Each number is 128 + 24 x the weight over its row's rms, rounded and kept within 0 to 255. Layers, rows and columns count from 0. Numbers have three digits each. The size before them is the row's rms in percent of the matrix's.

# k: layer 4 attention key, 256x256, rms 0.113, rows 24-63, columns 0-63
# q: layer 4 attention query, 256x256, rms 0.111, rows 25-63, columns 0-63
# v: layer 4 attention value, 256x256, rms 0.115, rows 0-60, columns 0-63
# o: layer 4 attention output (transposed), 256x256, rms 0.101, rows 0-59, columns 0-63
k24 115:109143105143105104118114092121129117120156153122105107146104153133145151107141091155132099149149092123188112161123176137113105095106120136069178130133136116172101124126141131131120135134133135
q25 115:070095097117127142122137131130157132131134131118108146105170099124111116119166141121167142153111156128104074115144115124105135165125094122094191088128144117128123157180119131118153109137147134
k25 110:142082127113094125089138116138132113116114143127111151133128138116120109138143132134132096161154147174114097086103123133129127114102130102144116163184139133152131157151125149129129177119114153
q26 116:124118105121156131117137131159120146139103112080133133068071136073154125148125144145080187099131121137143137135139118173114128105144119127118113131133139164143188081125102142111107130148156159
k26 121:132129087150159099125133155187136107092141146148119138137125119141105099157137147110136097130104092139151147098129071148113121171151118149131126182138099158112175114126157141097120110143095135
q27 111:166144150175148158111090116112143095142174112155133103163144102149168127168130106097122121142125113127123143064113164085089122121156120142134099132117094092122129090159121134144076079113130135
k27 117:105116123163122123155168117087158122069141112151126133149127158163125164126098050140126125128130188138116142077121116146143073149155124136139130134128126121121108113098108095124156145106117121
q28 111:120111141142137113120114142107157134130138101124089125110099155078138150136119146119148082093088077135102094134129111141122139078160120120119115091110113108138152123097105139097120126136126117
k28 105:119110099130125102141086181100122114100140127169158148157144103164158146099094113138138168112147158130140176131147154126116124108130139092117145082147119158149089123110158110149126111104111113
q29 107:080096140123115172134141135145123177127096107170115128127154123109135133107129123082142088121115170082105151121140182108116154125129174097150077135147143154153098125094147134148128133149118150
k29 107:167093101131091117107138090117159115123131141106104174113112100146132104141142116136134216170117130150122099124087129126117109170123167094093146128137131116159135147156138127106104156127134172
q30 111:115109119122159154152153125121105094095089142139162136161165126114108124154140162124084102116116131115131140148105110117098170091108154130148128114107108112109173128110120128123111128115089143
k30 107:151085160134125141153105141101114189094079152118120135112070118138142130133153143120132153138143131153100160151101139071111095129128128138123124113088110191128148102147101096108120154114147122
q31 108:120141137143129154130140139120132154135112154123130121153138178172102142142190148153195138147112121118120121100103109145109101116114124157133102119160152184161151149159131142126143155114108148
k31 115:128145130085077083133141158126075170150120104106134094145118138110128094168067107106147157143121063125133120101115130118112085100126134130121125100112110128148154173119127153103127137124144112
q32 113:108090144145083116163128068137087097101145128093128062061163134118155114090136172110116145150103153176140111121114112102091132163137166099143130104150094134156125133108133117127113158099118112
k32 089:174157119118146093123091171140095115144112152180127155138143130124124160115091107135159143107144129109118144103163131141144152132116137138079129151107141153122121150106146084143140095145121125
q33 099:125134131110184088106109173104160091127115130147118131176097087097081114147139074182135098122120110120161147110131125135149170113122113142123107171116176136084144130159134157115173114152157121
k33 088:084143106100111193157108113103177161162109083152146111139129151122120077146111176115133164179159158122131118152104138151115100106138097125146143107158121110147061160145117120148146156083117142
q34 099:129126104169071115109135123155116121154152126122124141057146126129212151126147145115116140133120142149145119157120119145128148093136139113116127107088117138163111129107113120111094111114113121
k34 090:126136143110136154128145128164135114132165132136134150146082148145083205161118114106155111123102132129126135119130070133121179138143096101115127125160163153125131125120155132121123105150140173
q35 094:136142129092114115132159141163167173107119143146094126145107174119130133174146082146085166114119121118116087110161068117133147114118118118136147147112134130085127144102125126126134110146136140
k35 081:088171131159098120140130139129122121103160123116106117117152134121135127126115174153140117143137127127062109141112141148128120174119115151105120159111140113133107091167112141119167148122096164
q36 096:170168135104146121119124166157132134132083144091128157153117140155064145177136139118160097130137133113120180144110117092133123134135095163127091115093143137132120143121112117155152136156125113
k36 095:145075109124111129122138149140129151148102062160115118148105132115146110153139146110105129097129181105126132129147130142140131115130171134144151146112137125125135149154111104157141154136145136
q37 100:118110143145146097148113134150091175122100141088184124123171120174126139108109119108144143144106125123107130130166138162134142110120105134120091118150100156130145125080127121165106100096163146
k37 096:090087098130121108137170128102138137060149123090191126131119153130167177119128119112126092109107111091127109132108094124157118116058157132110154149094140088127093145148098136118112106106131142
q38 102:093144121165125154130172114142109135126115147126159075085146090156131120070115160114145178106141147123172149107090101133075121146118147129109109125116108165163111124136113151107081134125126100
k38 099:136143123059160143102134132165148153138123151143124129143118141127159131170114107127138100125116083118101122154103085133158125085117112096154142113161138130111159152103185108100131126178124172
q39 098:157095116117137141087097126128111119119099150113094151168116152135118103148097168159159128099114137104109161112124080108090113178124157126169090127144135107119144110100134185176146140164089129
k39 094:139111142113116095165155120143147167066109117110112132123191091119124142194159127118122142156139147167150139144136120126117170139140125139122151145137123139078121145137103140113100181117141082
q40 098:144119146122108160089137097115132080079133141100123127117153103128092106134105137079146155111139172152125153119098127178128081140088145141128094132170120207141113123164116100080080134117116142
k40 091:133090144119110096114151158138114151142110146139153131166121131131124157103124115096116121127164106129127128138122086147108111150167125122126163117104120131088133183095136096160116126138119122
q41 102:144139143146140179115126129148120163038138121099125135138156135139127141145153112127095077149143127136182146116095106155080111138116096109123153120058151146152122153124122127117156143146134137
k41 112:113114142138145117151165102130154105112117144155144104107161087143116110139162114135100110188112206120114129101131133131148092112111145083140084104075141064133131109143076119193122142139141132
q42 104:116133114091120125132136105111134110157112130080174110112179078143191119114162154089075162127125093131129160134085119144124112116081111125098116128170077139164115086147172123123149097132130159
k42 098:106154143143129127132150159107150159104090122139126099137105141087164116153109109110125144117150079146098136131128099118124138095119133168134093133078151143040125104143108136049099115105149140
q43 106:125154116128130113164143105141071095134150134081170118135136148127097121117101105101115115107110155078131103120127096120096125128102114155158153144130088187098098079115109116128143122137196137
k43 104:094135155137116135133139137156099134166142105139151140136116144142131169100118112099109151108149141132079131128113122163157128100111140145097092167139189115141129122123109122097106156160124149
q44 114:166142125114150174126127157098107131130138157159097192140103133147172178101125104155137129134153161145124131110116140129170116161122110112181123117108140140167129132129083154119150142161125124
k44 102:150134121097122139126139148120111142164131080174133126107088112147183069119164108134124107129187109117115116134127112210168101113132128164123129151115156102149160130178096144187125170176150123
q45 098:103149110180136093134096127154116117125134147179126125184149146095160139192099151103074083102097131163154131139103098128094088112143129170111104145134148127101090139151150116168145153095156130
k45 101:107118120156120100130132124117115120141146138103117140127105106144085143138131139114130094117125087118111162127098133104095103069159136102113111103114131163124158114140150147135217122111098171
q46 105:112163124140104107169102126107138146142187131136118169114129105147130132131101138139126139183120139083154139126120131117080120163127175108119119130150130127138150102196124158152125115128106131
k46 096:156110146077166132097147124144105140136135107176154115143141088173097119077102153139127135104095124125150127088116130114099107195138087142158176112140116149155124101098129083127130144144086100
q47 104:084130147123076154127146114107113134112149111097104165142149163124126167155135107090128120139146114101103122110121111144065137146139071119148111147147125172128139115095116143141168144112155158
k47 110:170130108129140107101111100145116103184132107127138128123102184119064140108084140106100111137107146164117126129086131127169143116132123132109121160083106137151143104102116186146137113144123137
q48 099:108154172129117133112128127150167148089158171128124155129151117119125111105144147117112114111155163121117109121172139106110152098147093186119158099124145187119110117098150155105120125127123122
k48 112:130128158129127098119128073172120129128117127073142126141155107101140148075162073116128116118100109090135110140110114117138102092100123110135124106142087121127108152157122066162145129130147075
q49 103:141129121091126165159164139136107126147093128108084143107108130104116140156108123090161147171136098111117159146146145134106175126122121105151135117111121170123144121123107125103131109121119098
k49 113:133136128093136181088075145141133132134089117115127162158139170127110142120130128155138152113211178177096134152116168169115085118151115150161143133070112103141156118086120118118121140182115105
q50 107:110163144137102092129101128118116145124150110121160167098131131126144096084111131119081086105133139108159115097093115126133094103176133090143142115107135128131144085113122124145111164105159109
k50 102:156145104104146099140147166076171097081129117185089147108105164157147149128131142120152113109125162126139137147146125087142140174099130104117135126143127145132116158160093102121157132121137115
q51 102:193106136133120119106137113137125141116086063118111190136097126112124118123136098105107115151099133147145089110093127138124151138115162131092136134121113136127129137129151147118131148095093125
k51 104:127138127158147136140116120147102099142166086146107171076115124129112131102134092119140126149145157124137123147122111126122123101103124116171116105074111140079123130148127130113152142123103155
q52 108:169153148110120131145152120136172132104123100142124132153123078178093166110137172166148161129147137114143122136106122133140165130097114143145104154113110072110100129110122141179099120110131126
k52 115:142116130143087152143163135098115126125106139143142142104141129137138151125097123124145088121182118118110108121133184156159107125108146125154108085117148212142086096184127136118140154130096159
q53 108:118085138088143102125124157080111094101166132138159125157131153154083177144127139133136119101129098124129128057142126091143096092136137151118132128146132176168103079122103156124113121097116150
k53 108:114148113105141113144152160107176161144141115134105111130137158130141101127089130098087131122128164087138140150140100144079161085124135108061136127144144096122111136149160142160143131143093090
q54 109:161123085152100124096123120114134118130125148116102117126106055162114150139141120141136144137085123123145125125152160144145107102118134084145144111154124116115130143174127185122140111134123148
k54 116:115166145111133124156141136147135185115089199128149110138127159106130133147164208134088123155153160105146081115100072085126154078107117124141127103145125128139125088153109092129162091097122122
q55 099:173149150119139124109138115145133133130093106122137133140133178102105092125152100106136121136154141139094085145163132146109087112124132147151152131116175126140161128116156113087102127141095161
k55 115:142151093140118095119183115126109093167131088115138094146146138143094132157130124123118139134106114199165141090119121162126172089151105127106135135120146145140153091110085156147098120108126149
q56 097:090078145124129114052164120124158129114114143154125148114101090108130159126110139143122143129119137123179168138165153085145073089130113112069113123138151125150148129151154165134134155148136166
k56 106:129073113127113104101161125144097090099173089063128095143136132183108114142102128149123116093129104180118131128074118118043124134132140171154144125119090161155147118115100126091159140126111119
q57 109:141150173125168108108110175145138088116097080132122121133107135151133130124161116128184128079113177122114113116110130146111112088094145128125118116138108103107154078119147141128127117154138163
k57 113:104108120138170123147161130093183118145100125112129134123191117128173152166113137108117125151192114157130137150108129149131134155140177121148122127175140127105138105136122136150101119126101082
q58 105:113137089132130164160118127120096143111136089053131151146143176117110146116118156101121080164128117155114141095165076124128138121119142111150173096145149140146175147178146159133133144122112122
k58 108:117130106151140112125120081111098148155153163149110152146091105123091127081079125167191131107077146129092124105117141141120125123129144136115098152164127125118102146091126105122088133162111152
q59 104:080113115103102122129154096104116161152113137113125097155123141124181137122152145137127131148144123148129151138154116103129138111111112151120175123104149108126084148155164131158111122169136105
k59 110:146098113119148142135137178145119137124092092087168113123153144114182160119109109145160156151127116127182142118102158183133143141108128145155113140143139148133139153152105120113118081145105181
q60 102:156145174151127150129109135139122151101117114144139097130097152118143118145153126161149158120140110144105136136152171139071113102151150093114127131128063083122128130138130081134124137076150153
k60 106:138126120115128097171140135118098162126073142145120113147101097131135132144136120091136143139140179096102127137112132131140131159139110083160135126097115111160160118094106140137151111171099092
q61 111:135129135099132108117118108136141121115136128139121100142071147165095155162131188114107116213139119137108137076102104139084114116092162138143099137152130102144134125152131132103123085108138141
k61 111:098127134142129162115116128166125158099129124132155152151130115102157159130071132148142106077111155125152127162161125165148092128100139145133160115150151120118089133100129093126098130123106143
q62 105:130130136153136152121176149076098130162162138119125102120129139099137093096083111161152149151154141126131123140134180161143135114143133148115101196131114092136138134097132158130114092136123105
k62 103:071149130154126118153136150128152084128132138159134130104088102155119165151141127134115102135028143104079135151114112120151137089113132123128089136145119117113159168144117069057128149141192146
q63 111:099139156150128105096132150150120125147120137123133089120105153183114151142134149118087123124107133149106147163148117156138121148129123142098141158131188111097123060136140127103073082108127142
k63 104:139097123109074126193098122114153118127134133120093162136187141118105124129108117159108155155131157126127138111117075115134121090063180130104136137113150135128098117148099128096089136131141047
v0 108:140068096108123108105081096157110119111125136050117146140112127120104079122122116167134104106113148165125108145168161101176113180121164148143156167072119122107124145113148110160095118106126129
o0 101:136134137086093163144153124110149125120166112121141093115123166125118128084079103086114115188102128123140137117088106093100138128087123083149106094172144096100106141076142136125116156145124145
v1 108:132122134105114140081119123141098101115077157141161113139138113106113072145155117121118151182128137160100137145166147123134094153124124121134150095131105159156117131161097165167096159112121078
o1 104:063106126119099163145159104133141187154118126174095135124117150113133070102126117125094150164131118099154115154131104131106110117128143121110137135132134146149111089146080148123124143154160171
v2 105:132158123119122147181116151118126141135113163127118154106129098103083076117082159087121135100093123120126123158121133150109138125101098153099122135133087162102128133125151170103081129108125168
o2 100:129161141180092107148117121136121137129153140124129096104112158139130165141142068118118110128123128128109132166110146156133150161116104151101132137108162130143129129120136138098127083125138116
v3 106:076128125172103155154124137156135167135108168136117124149079070108185120132097129109137173083095129102140108125113107109171112123138085085108141113166098151126130142170092165179149114140143108
o3 101:130114110106133105132094156097104118126154116104140187083126141131137131114127091111127180091099114131104149136120102166106115107145085163120114148072147148102133090121111133130147122174147148
v4 113:102077132140144130081142119132154060143106133062124114128148114161081106111162124139166133156134161164099150132172125151154113122127164158133133129113123152127161114149128114149137145116162137
o4 109:181124080155104145139097182124106142115154129095089151114122181152131108105129141068122140155078100175097113150124117075091159131160115126105139126112130112122103116095108100120126150123101071
v5 109:127107111151126129077173138115166127127130141116125140077127112140152134106125128115073155124103117108122095145111123127153107070141138127184100096117135136116162153137117123108099134095109108
o5 107:165111180110148145126118121125159162127112128106120149092109157117165103129155097162148116140137140136106116114146133137167137126169142124104145130098175163174122111142137143096120165148151139
v6 106:167144126104131173120121100110137079115133161103113143135150097148100108187127145167117144145116142139141135132169094146115150115146121114101119128120115085103110101098143153120166115137136146
o6 103:145150145106131099176165138132133132116136152115115149110103118128169145113144134142145159143136132118156125092091118152126137137146107133155111125148144133143129097118145146126159140128108121
v7 101:132130167103115134118121170124087133100147124129143139103137138125095126118148125139108124107140146092079142131105075075129116144123128142114108172109091121125106139120135125090080181144128108
o7 102:144112099183142143096132136090109127093119139101143110115137134121102122138130045138166094142164133145117125093137162150135117115152155127096152087130151151108115217140081131123129116118029156
v8 105:133129155154169119119185148144149102146151112148105165132127100198143106151144121129109090123105109135141160107123115131086126109125119111124129145110164149105095101110127125124166118146125155
o8 106:127134132143130061140128125130066106099117122143129113121163139170160159153125159143156136149129153117114153102110164097155122087098128148130125060109066086124126149103130144156164115047149105
v9 105:131119141109133135135144146148164136139165088147087121130134137087119108150111204143143149138133136106092128109152118100137114137105101096121161136138138140102135143129158141123105103156119104
o9 098:113114142106080110117116145100146129141122153128140146088076154147096119114141146109147163105177136157156149114113123154125127136181121170121168141123174146156147144129107118088183135135124124
v10 110:161132162137153143093119115158113118113114135091113152085095139145081153163143102108133158172105103128138114080115136144095139142134139140146159147109152130110116152134099149155118134145123139
o10 106:133142142141104160170158162112119149135148131136095128108117143109104127146130174127140126156109170130104118123129183112143113131190130119141123144124126116081105111152077146102095134132128125
v11 108:133110155111129110154084126173153150094122118168112130107164154165118063124166121113135120125151148117099120132125154082094085151126113126094095156092132117101103128138144109172129109091150140
o11 098:102116141119125162125153113156077118159173112130119155093133171138154145118104105088141118153161126109102088123101149117190148081118080159127168127135128140139122118109148111125132153155127114
v12 107:111130131143070109110157107138108168184110126109082127129123134118139133118149128095151162104183189121151122110124131102135129170122126158115150149134130105119099120116137108146132141106136048
o12 102:134138180074132138155100169122163143134139151116154103089124114132120120113113130111146169149158130109123089127124142144128127137089105109110173160125120153123131167150116114112163145128095157
v13 108:161109151128140113132124139158143138085137152124137078138135138077145132119134169125126132140121141157172179090106111108129089161117146131146119152132089129134110108074129156100169164107112084
o13 101:115136143124103083141168131133127177118110163100128144165148086129123117197079113146110176129112135116151139112097121091146086091134126145142149114086152127156169139180107101135145148143089160
v14 109:156123126114139171125133116109099135127156098146105149147129155138072151122103136145101122151122116158114109121150173129122085152109162149110119151109119116111090120096183130111127101117149107
o14 104:150119127093084105118114133107117129060124166157119151159084119136160139087148171128157156145129137118122111149110153124126129116109156126117124127144141118120135148141084111146149175070159118
v15 112:132130117109101085140085174141078146141178079133124137121155132132078104081144131117135097113081134094151086108133172109125155124148121146181118139148160114149198139126129126091139114159156122
o15 108:131123134137131115150109164123139091139157111124138081145130104136184163105096140133130119147152138149113119110119111109114162112099109112088098106116130160159136116149180135097120136140148118
v16 116:136137140100114133138141100140116126139089123092136109136152103126116146124120124145142143167120144143128101143149148161113117155123118133114093107100107122139111132124118111170128124142170082
o16 106:120148131111124127109130112077149121139200112164136115123142125092100115102145081119121162091138132118099088128111106131134101113124122125130163125110108127151113081135160149120159134167082137
v17 106:172153125122068167110171104137099157127135090148112144159149096116154124119154128129149159111123116132153108092149092115181186151115137080122152174095119106107107117127112088127110159162100180
o17 102:131127154127096079072105163130134101116119113162126138090100143141148167110131128113100141129114111084144137167107073163149176140108150125099126125125126111082086139122161136084186119153141168
v18 092:099158116154149125161165170176124122137102127130111116107132133146113085123138095133151149127106145128180124122105097099126113120073074110105115117134138123132140133110095148128105170154079173
o18 096:135138127132099102084121092100153100151127105101104156185160132117133102094134136129111167149162111140130172118155162125117149149115058117128132139155108102117138182115103111135124119121088123
v19 107:121169118074117109114107113091149124113145099142091107167118123151140131135100129106190076120081126166085141083170140132132112121143109130115163141149143103135112130132163121136108093118153105
o19 103:124127137160153184178107145125143093106126136112106131114156139099129170112133110134126115146134111100146130124147143143136132122133137137139104089143117122121128099123125156146095143137099116
v20 105:155076122152127123080163092119145109195117150166133169118113084159109104141166147155115083139176101157177130104121130128122107153112113090132095110175126145115127136133133116167092129183094134
o20 103:145146140102127133135132128128135120128138150133119118120087130103096090122144143116109161178128189118083130124106152104148095180149074130152113083125106121117110125137133140099116134122118136
v21 097:117130121169160147142097115122119109145127122172096143132095106104086142146145152127092110087129140138167139133139111139146129123115109081129109157145115114161137117087133104141120150124119129
o21 098:085160119102110122138142119157169164119056097087123122124163131120141136157141132161083090124104124115102117093091151127143078151151150134127098136120169145147172124167094098157143129148140162
v22 104:133127110135129158085141091128125127116058171089138140116127117114135126169132129118104149114119126153129095142152124144094135084130144105172096080134118113133106121101163137140165090140120117
o22 102:142179121104128084141159123142154181135162112092118149145133135125188092152142106113125176117122127116108140165125156104132097123146135131141125096168111095104154097154104140152151145122135161
v23 087:113113120108096133164101092092122137084173147121143115144174132125104144115091123115171122130137136111147113122118116134137131166132108107156112096171103115125115147173104102111118101145133107
o23 088:094130142151153126115130123145116066128092089148153100124146103140166148117094071118110179091117186159129131083165133167119169082107151169134123131122135144118099099107159124134106138149108149
v24 105:113182143114145119145119152132145125099116165109116113100112132136097127151127152130137149131132199165116123131136148137108130142073116127081125078116124099128102167135117118143118107116147098
o24 097:100131196110132111160135117107162153141110123145113137155149117102109117104143177198164127130158153182116168108142137095105135151097101129094111127121112163124077132062093122144118118144146120
v25 100:124122108128157111131117123111141127117111133105098121106111100134109108141112130115137151139186115140091149111110167106117111118076143135178090114163158168132154120125122133111155120132122136
o25 094:119116144108102155144116084127111152200091161101146134110130101131080119121076139082130152110169121112149162140157117124141145122123115134170222131145112118117151119117127115124135128119124115
v26 102:115136041131096146171106144091144135115133083138123094114167150144137182084134122129125114142127130143128155132150132134128132143153123135120153160116176163122151137119137141094116108098109116
o26 096:099150129115117143108106104104144144094189145153124104148171142123113128108163151084136091118091154107094171092122116096116133145102117109108132138134114148109155088124167123125108130145119132
v27 107:172119147143124132122184084093132102086090114128119147141127131112109166146113113090137102125127143158126120156145147120136162141148112125085119085089157130104115129123126111141134135118119140
o27 100:142150151133125097134148152110115099080141134109096154168114110178169131129110159110127140104121128106118114106157146124155136137106128134171141138131136153150139124104097100158174115132136140
v28 103:125135105120139158092158145129142115119119130150105126115135134120128100143172170090195120124149157121114084141152108116125154167130156145153087118124139120124118169176126123117109139170109137
o28 096:123093147185126139081156127126161137144121147107107140086108116099114142110102092111156159151126123114090109135153162074140075127116115142065133111124080120162104134088108136138134139119133132
v29 108:153087108141154165132170131127162113148138127112130089167114133124132096096146111118097143072110092080145132134173079089136107060131163111137106114135172159126114135131111158123117112146118086
o29 100:141125093148166128134160173120126175153134152150139129117158105135128155149077125135063175105111120145118115177150142111115126105181101138175130126110095152105141113107170143110149098125164148
v30 103:147128135132165138149132136118171152129163097105164113099121097096105159129115120117088154124140136136121103142095153128133161124117126152127117121094136154084140156126128115148089093105141143
o30 095:170140163114129105089086092168129157146157155117152108114141140149143096086122147096116141132115142102173127110140173128076111196122131121142185104144160161098154121149154148136101131136168140
v31 109:132106148132133111155139116144160161116116089120142142118160169114155129126155124160172182106170144108150095065151139146135140118117073140127143145081106076134156116141122158154142132103142118
o31 103:067148120168063129118153107144151123113110081170126131119114098143188130094104152143154125137103080150126130102132166146124127128128154129124107191133131093118152136103146170111129106128155132
v32 110:138129145127123121135124135100108130095139130085087113094157100108128137134065135130157093094079135089143136112134104127152192124110099122129141117135102136098147109144145117115113103133128121
o32 101:094177127111135102147122138116109089183133130084120106185129125174129111105121133150097100097131132135122126148135125142137142130133126122098162120099162172119116166137130154118162120131089125
v33 102:108139144143176144084139136152160094149132101136129151130133107160159113086118143145112145123101127155135142130134086132100136099116142099158114090157127140122118100135132127135100143125142148
o33 096:107123136121121160134104116097119146152134107158192154148114119127140138145124139110133120093094099160143111079135170122117142188171120169164117096126089153110147134136098149138090120083138107
v34 108:110110124198141158166142128127110110162167088154157088163103100141172119148153142131134112153161115110132137147119108144110114117136122123142117184145102141127150120073067101170167102117158134
o34 100:140164066132146145114087137179117123104139114145080154066131127139151097176115124140143121136125101093124131092085137165126140174168145153138147131172142136099153113134142117138096111117102134
v35 099:135146124111149130145129130110107145140129113132143148146137157127125136096112140173178138121151124092160139033137122133136106110112153121122119149129182131150146144144108132109174107156115148
o35 095:106148143194083089106146146121077133102102105125136116141127135095086142083125136138119115079114096143153085111124129137158122151086134144135126178131110102132127098149148138124143121125165151
v36 105:145107128120138110153125151140175086102075181120119147149102150118135136142087163107140163171128125102141157138133152107156143119117159110147095098080112107136117112097131128102055095123104133
o36 104:124150163121125136153103141150146149163121122134130139119153139112144114126124113120133133089121158164152107180101162140143133162199163150116127094112160102112110096125164105111125123133145114
v37 099:115155125141097094139120127154135161121108147157138133133063083100146089132131094164106157151122090117133090129132148105140085077144117139139141131151128157125130090149092123119145095165176109
o37 098:127119101081149122113101171149117147169143103125130153126149122109129131155109151159129107143124132093148135138117185122168136103097099127147102141132105111173145132146120094143111115149147138
v38 103:108160136148106145136171124141119105119140127133139095135113162106079102127152109131120129134163157214091183117146158121149152181145146093150155146115141148094091135126147090111155128102136103
o38 101:101131096064093159144173119090112141110116150121132107148126085119094128151127129165108121144135120109116154141110115110116119089135193152103080161155148119114094116130132147124135094110128126
v39 107:085150142133083143129106112142133121150150134137112149115126111130143077138131133149114113130103112146102151148124138140105137174145136110076124091158126151108140121135149123143128077145132123
o39 102:126155134074167083136098133150112120128146099160138114106097145143077112093137114133149144106115135104126114113125124123118096112077123154129128124103111169096146133087125092154134148134130108
v40 112:183147150112127127137114079127165069135205156109123110091069114105128122144137091144129083140163151173123162073118088093149139141092087117136140135083124185139138123145123106088147133125136101
o40 103:117094107107124152131156146162107122143073128125159110163142163156156066146128119136128124156113079145096115088114121127143132130164117161167164162138104128137131127121149145142166143144125099
v41 102:113131166140119123091081111127087122089148134177113143128176095098105111192113092146086161152152122135155107163113120122116126138077099117079156121129137088120121147125138148131142162127155128
o41 100:141094127138112121135138137108119080160121100141133150134081139163101143120134130118122127138129097141113168130132154120116141109090135156107105131137136131154133114101147091114099097142101160
v42 107:162163095123106124119100125142128172135136138151117135102123144102157170095098154145177157118158112129093169123102156154150117125120106120184144111110143120126143158141135161095153147166112104
o42 102:124098140123124104127120128090127123172133057096120110123105151097097146160099148089155128097115129126118142127142122146113125124110128120147115181142100148140148129170107152138107133137097158
v43 101:127095161123133145141116131120135124114117134118125100075141130145144124106091120164110102120132154146132128129109136129148098138158132082113102156140146123129096106116172109129140186146175139
o43 101:122129094129140088101197131135122125122109117108132083115077161137112144129172080165136122133125128165152072136091158132125118166114061112130134091128127098128140116170179124119140145134125136
v44 098:170134125108082142164173133102155108091125118115120159136137148111126121133073128104121088111080176141054130096115140145138132148122146139093133129149128166157119137125105099098127105091075164
o44 099:172118121157131106174159134135142124079116178099157127153156143135137133089144100158154111105112135132136170122147138107119132115131141135144076109156104113124144144121091101181128156124110115
v45 102:143145129141144073135117129100088194144121136117095154147131138135123153160138159143124117131088167116109172128146127099146092113140128137127085165104142084154151105166104150157118121126081122
o45 100:122115127130143191194106099129123119149166142131121135125137113096156129115079107144163125130107169150103131106117115103147163168105152093104093133113131132092104162122115097090176145130139154
v46 105:161130121172113086105132145129120155161164134158135128137133160119107119087142140102201086109126144108135121135075126144164126097133118107145127104107134160098119149150123145148118127106107125
o46 097:118116141167153152087145135130128081106127156115137151124121091092145149128079116126134103114122132117154147111103119146109122127124152107131123141090137176113104129119065171158134152154141133
v47 105:135137085162171107127130132139121115059156125120117134168159138175136142120099173124130115157138115138162180099177129137104153126136149157142094117132110121107177099093167133140168123134109105
o47 100:134129141118111113122087139149104100161100136151100140121090105118137118110080105149124114126131086099092101148121129117126157092164163143143144148167146165046104119112126118101109123118140100
v48 109:123166136054109146153117098135093093138120135123145095120148157126125114132107125096115150111116140158140105111116139099123116116153142120160139129161131120157144157088104161116126089116149161
o48 103:083155131148115112166110129085111138170142088084139153191145120155078156110170097126111156092128116121186119120141089156112106121155132145131152133133110117141145111109110131144123120078143126
v49 102:122138107154110111143107139095110141096081131117143143134112158104122116123140150142135111115147117126121132134179114149111144090143147147066144093123102103143134129142144151171176145131178109
o49 100:131131135090126117107134134103137128125080099142114163147118141124091140096129104124119139125121060097090128124147081091125100118124148106149093117093138183129144119087114117093130134136109097
v50 118:150140138134139156140163064112139097143085144140141134124089117178142121135154119149119146152137089143132074175137151179086124131136137158135178093107137114144136106138131125152132129139140119
o50 107:120162104106118096145182146112126116102171130087109101108130110152129142146146171142149136153129135133147137130115102119133123158142141152121083166084130156140163119105144103146142149085131135
v51 101:109169141121134157108132110143103125133108137151097142139118110167095119075098155107120161107106152085096089133134121126120111137152117132111123100124093107126138132125072178185166098191155126
o51 098:124148120113125127130147175135147094113131112129153129115100156089136104092094121127114152109147116103126120103131098184119127121101164155123119084107147128135164140129139130111111076128142139
v52 096:191146141113136125091128122121084162130060125105143129095137128168114097148107114114177104139148178148120115173121144119134148144118133098154111137069145134128129117141150132109078123177171126
o52 097:153138148146127148089095133138129130137143119081148137111128103136135140094116127151105153163121140146134089143139124120114074120162103125150164116129146139175114172163165168158131146133139148
v53 103:166131163104128124101127121148136103142101149104132144134122123113096103168102107086131122142147127091140169145129148135167124118124105158160163117173091128140106134090092151104117143158130115
o53 103:139176197135124153151129154127102095145121127097117147118147131111112086137173127178131140168116146102181136139153121131110100121157114146095135148116106123123131100121145126101087118097094143
v54 103:134132125148150121124147115161087149093128119157096099147151160140132130151157121099182160137171114183177116134152165126149144113143138153130124095139136162130116121141161097128181111141133129
o54 105:115133154112166106111119154100176113118131119173127104099148091146136133235120169168120140082146122106143140116139128120116151123176104166103113106150179108112108097145117107092077126130158118
v55 107:101117161131121105144127154168115147138136135144134099156108132145112143118091123110104125134097125137136151126109118129149084101124152120168117148127131166080152127149161129138110159130114087
o55 102:111123146133133142122113097153112143163161180054182148104125159144115094106123107126116130106121156086130101153176100097128185154132126130138141146120132127140105098155095125147129147129139151
v56 096:126089111194115135119131127118128123123131118134095099130112122165158127132135130081071090118075101083122150134129122109128137144107128163121097129101103120135166142090172123132162108107142119
o56 094:116133124111151134134134121121129129127126120097130126093147117183149094119148125114134145154147151134132085157113064139113120089105105151143135099129127161080150112099132110126197115146110110
v57 113:147134129172100099118160137105139103141144145075109143126065101140097100118133147122168111090121130119095149104168141107206172113156126112110146144113168175097162108125149137080116165135125117
o57 102:121158132133095117104131180069139099155087133067164141145180124127118114130159091123151155172124123099128104118157124133109134097114136117159160109125136143137092133122114107124151160071112138
v58 101:138153176141117099132147165167113169118145152130152126156105165093162081134127147105093126165176133078088160145152127125113102135091090068127124138075148140146159182139184144154091153126095129
o58 099:168126143099136125129149089142128110122143151104134111153084129168132112114122194100140143075143134103138112121141156138150153139136155138127120120149090162136127157115117135133160118154145134
v59 106:158117148149165111144140090095078114116135119115101138149141105111144079165180114150133088104161141102141118126157059117105156123115121147114146094117161166162122141106129128101076147135161157
o59 104:100135132124143118112153129125155141166121110112184107140150124135111129150151165129117144169121093131163124135143141090122124084186112184143148080139114114156139155161125101105117124163119125
v60 118:142091150090110124101113117127155156129142126108152151118157148101119110080097133093154119100134094120130081118098193128129133124126121136142107154125129171078186154133149139126095135138069113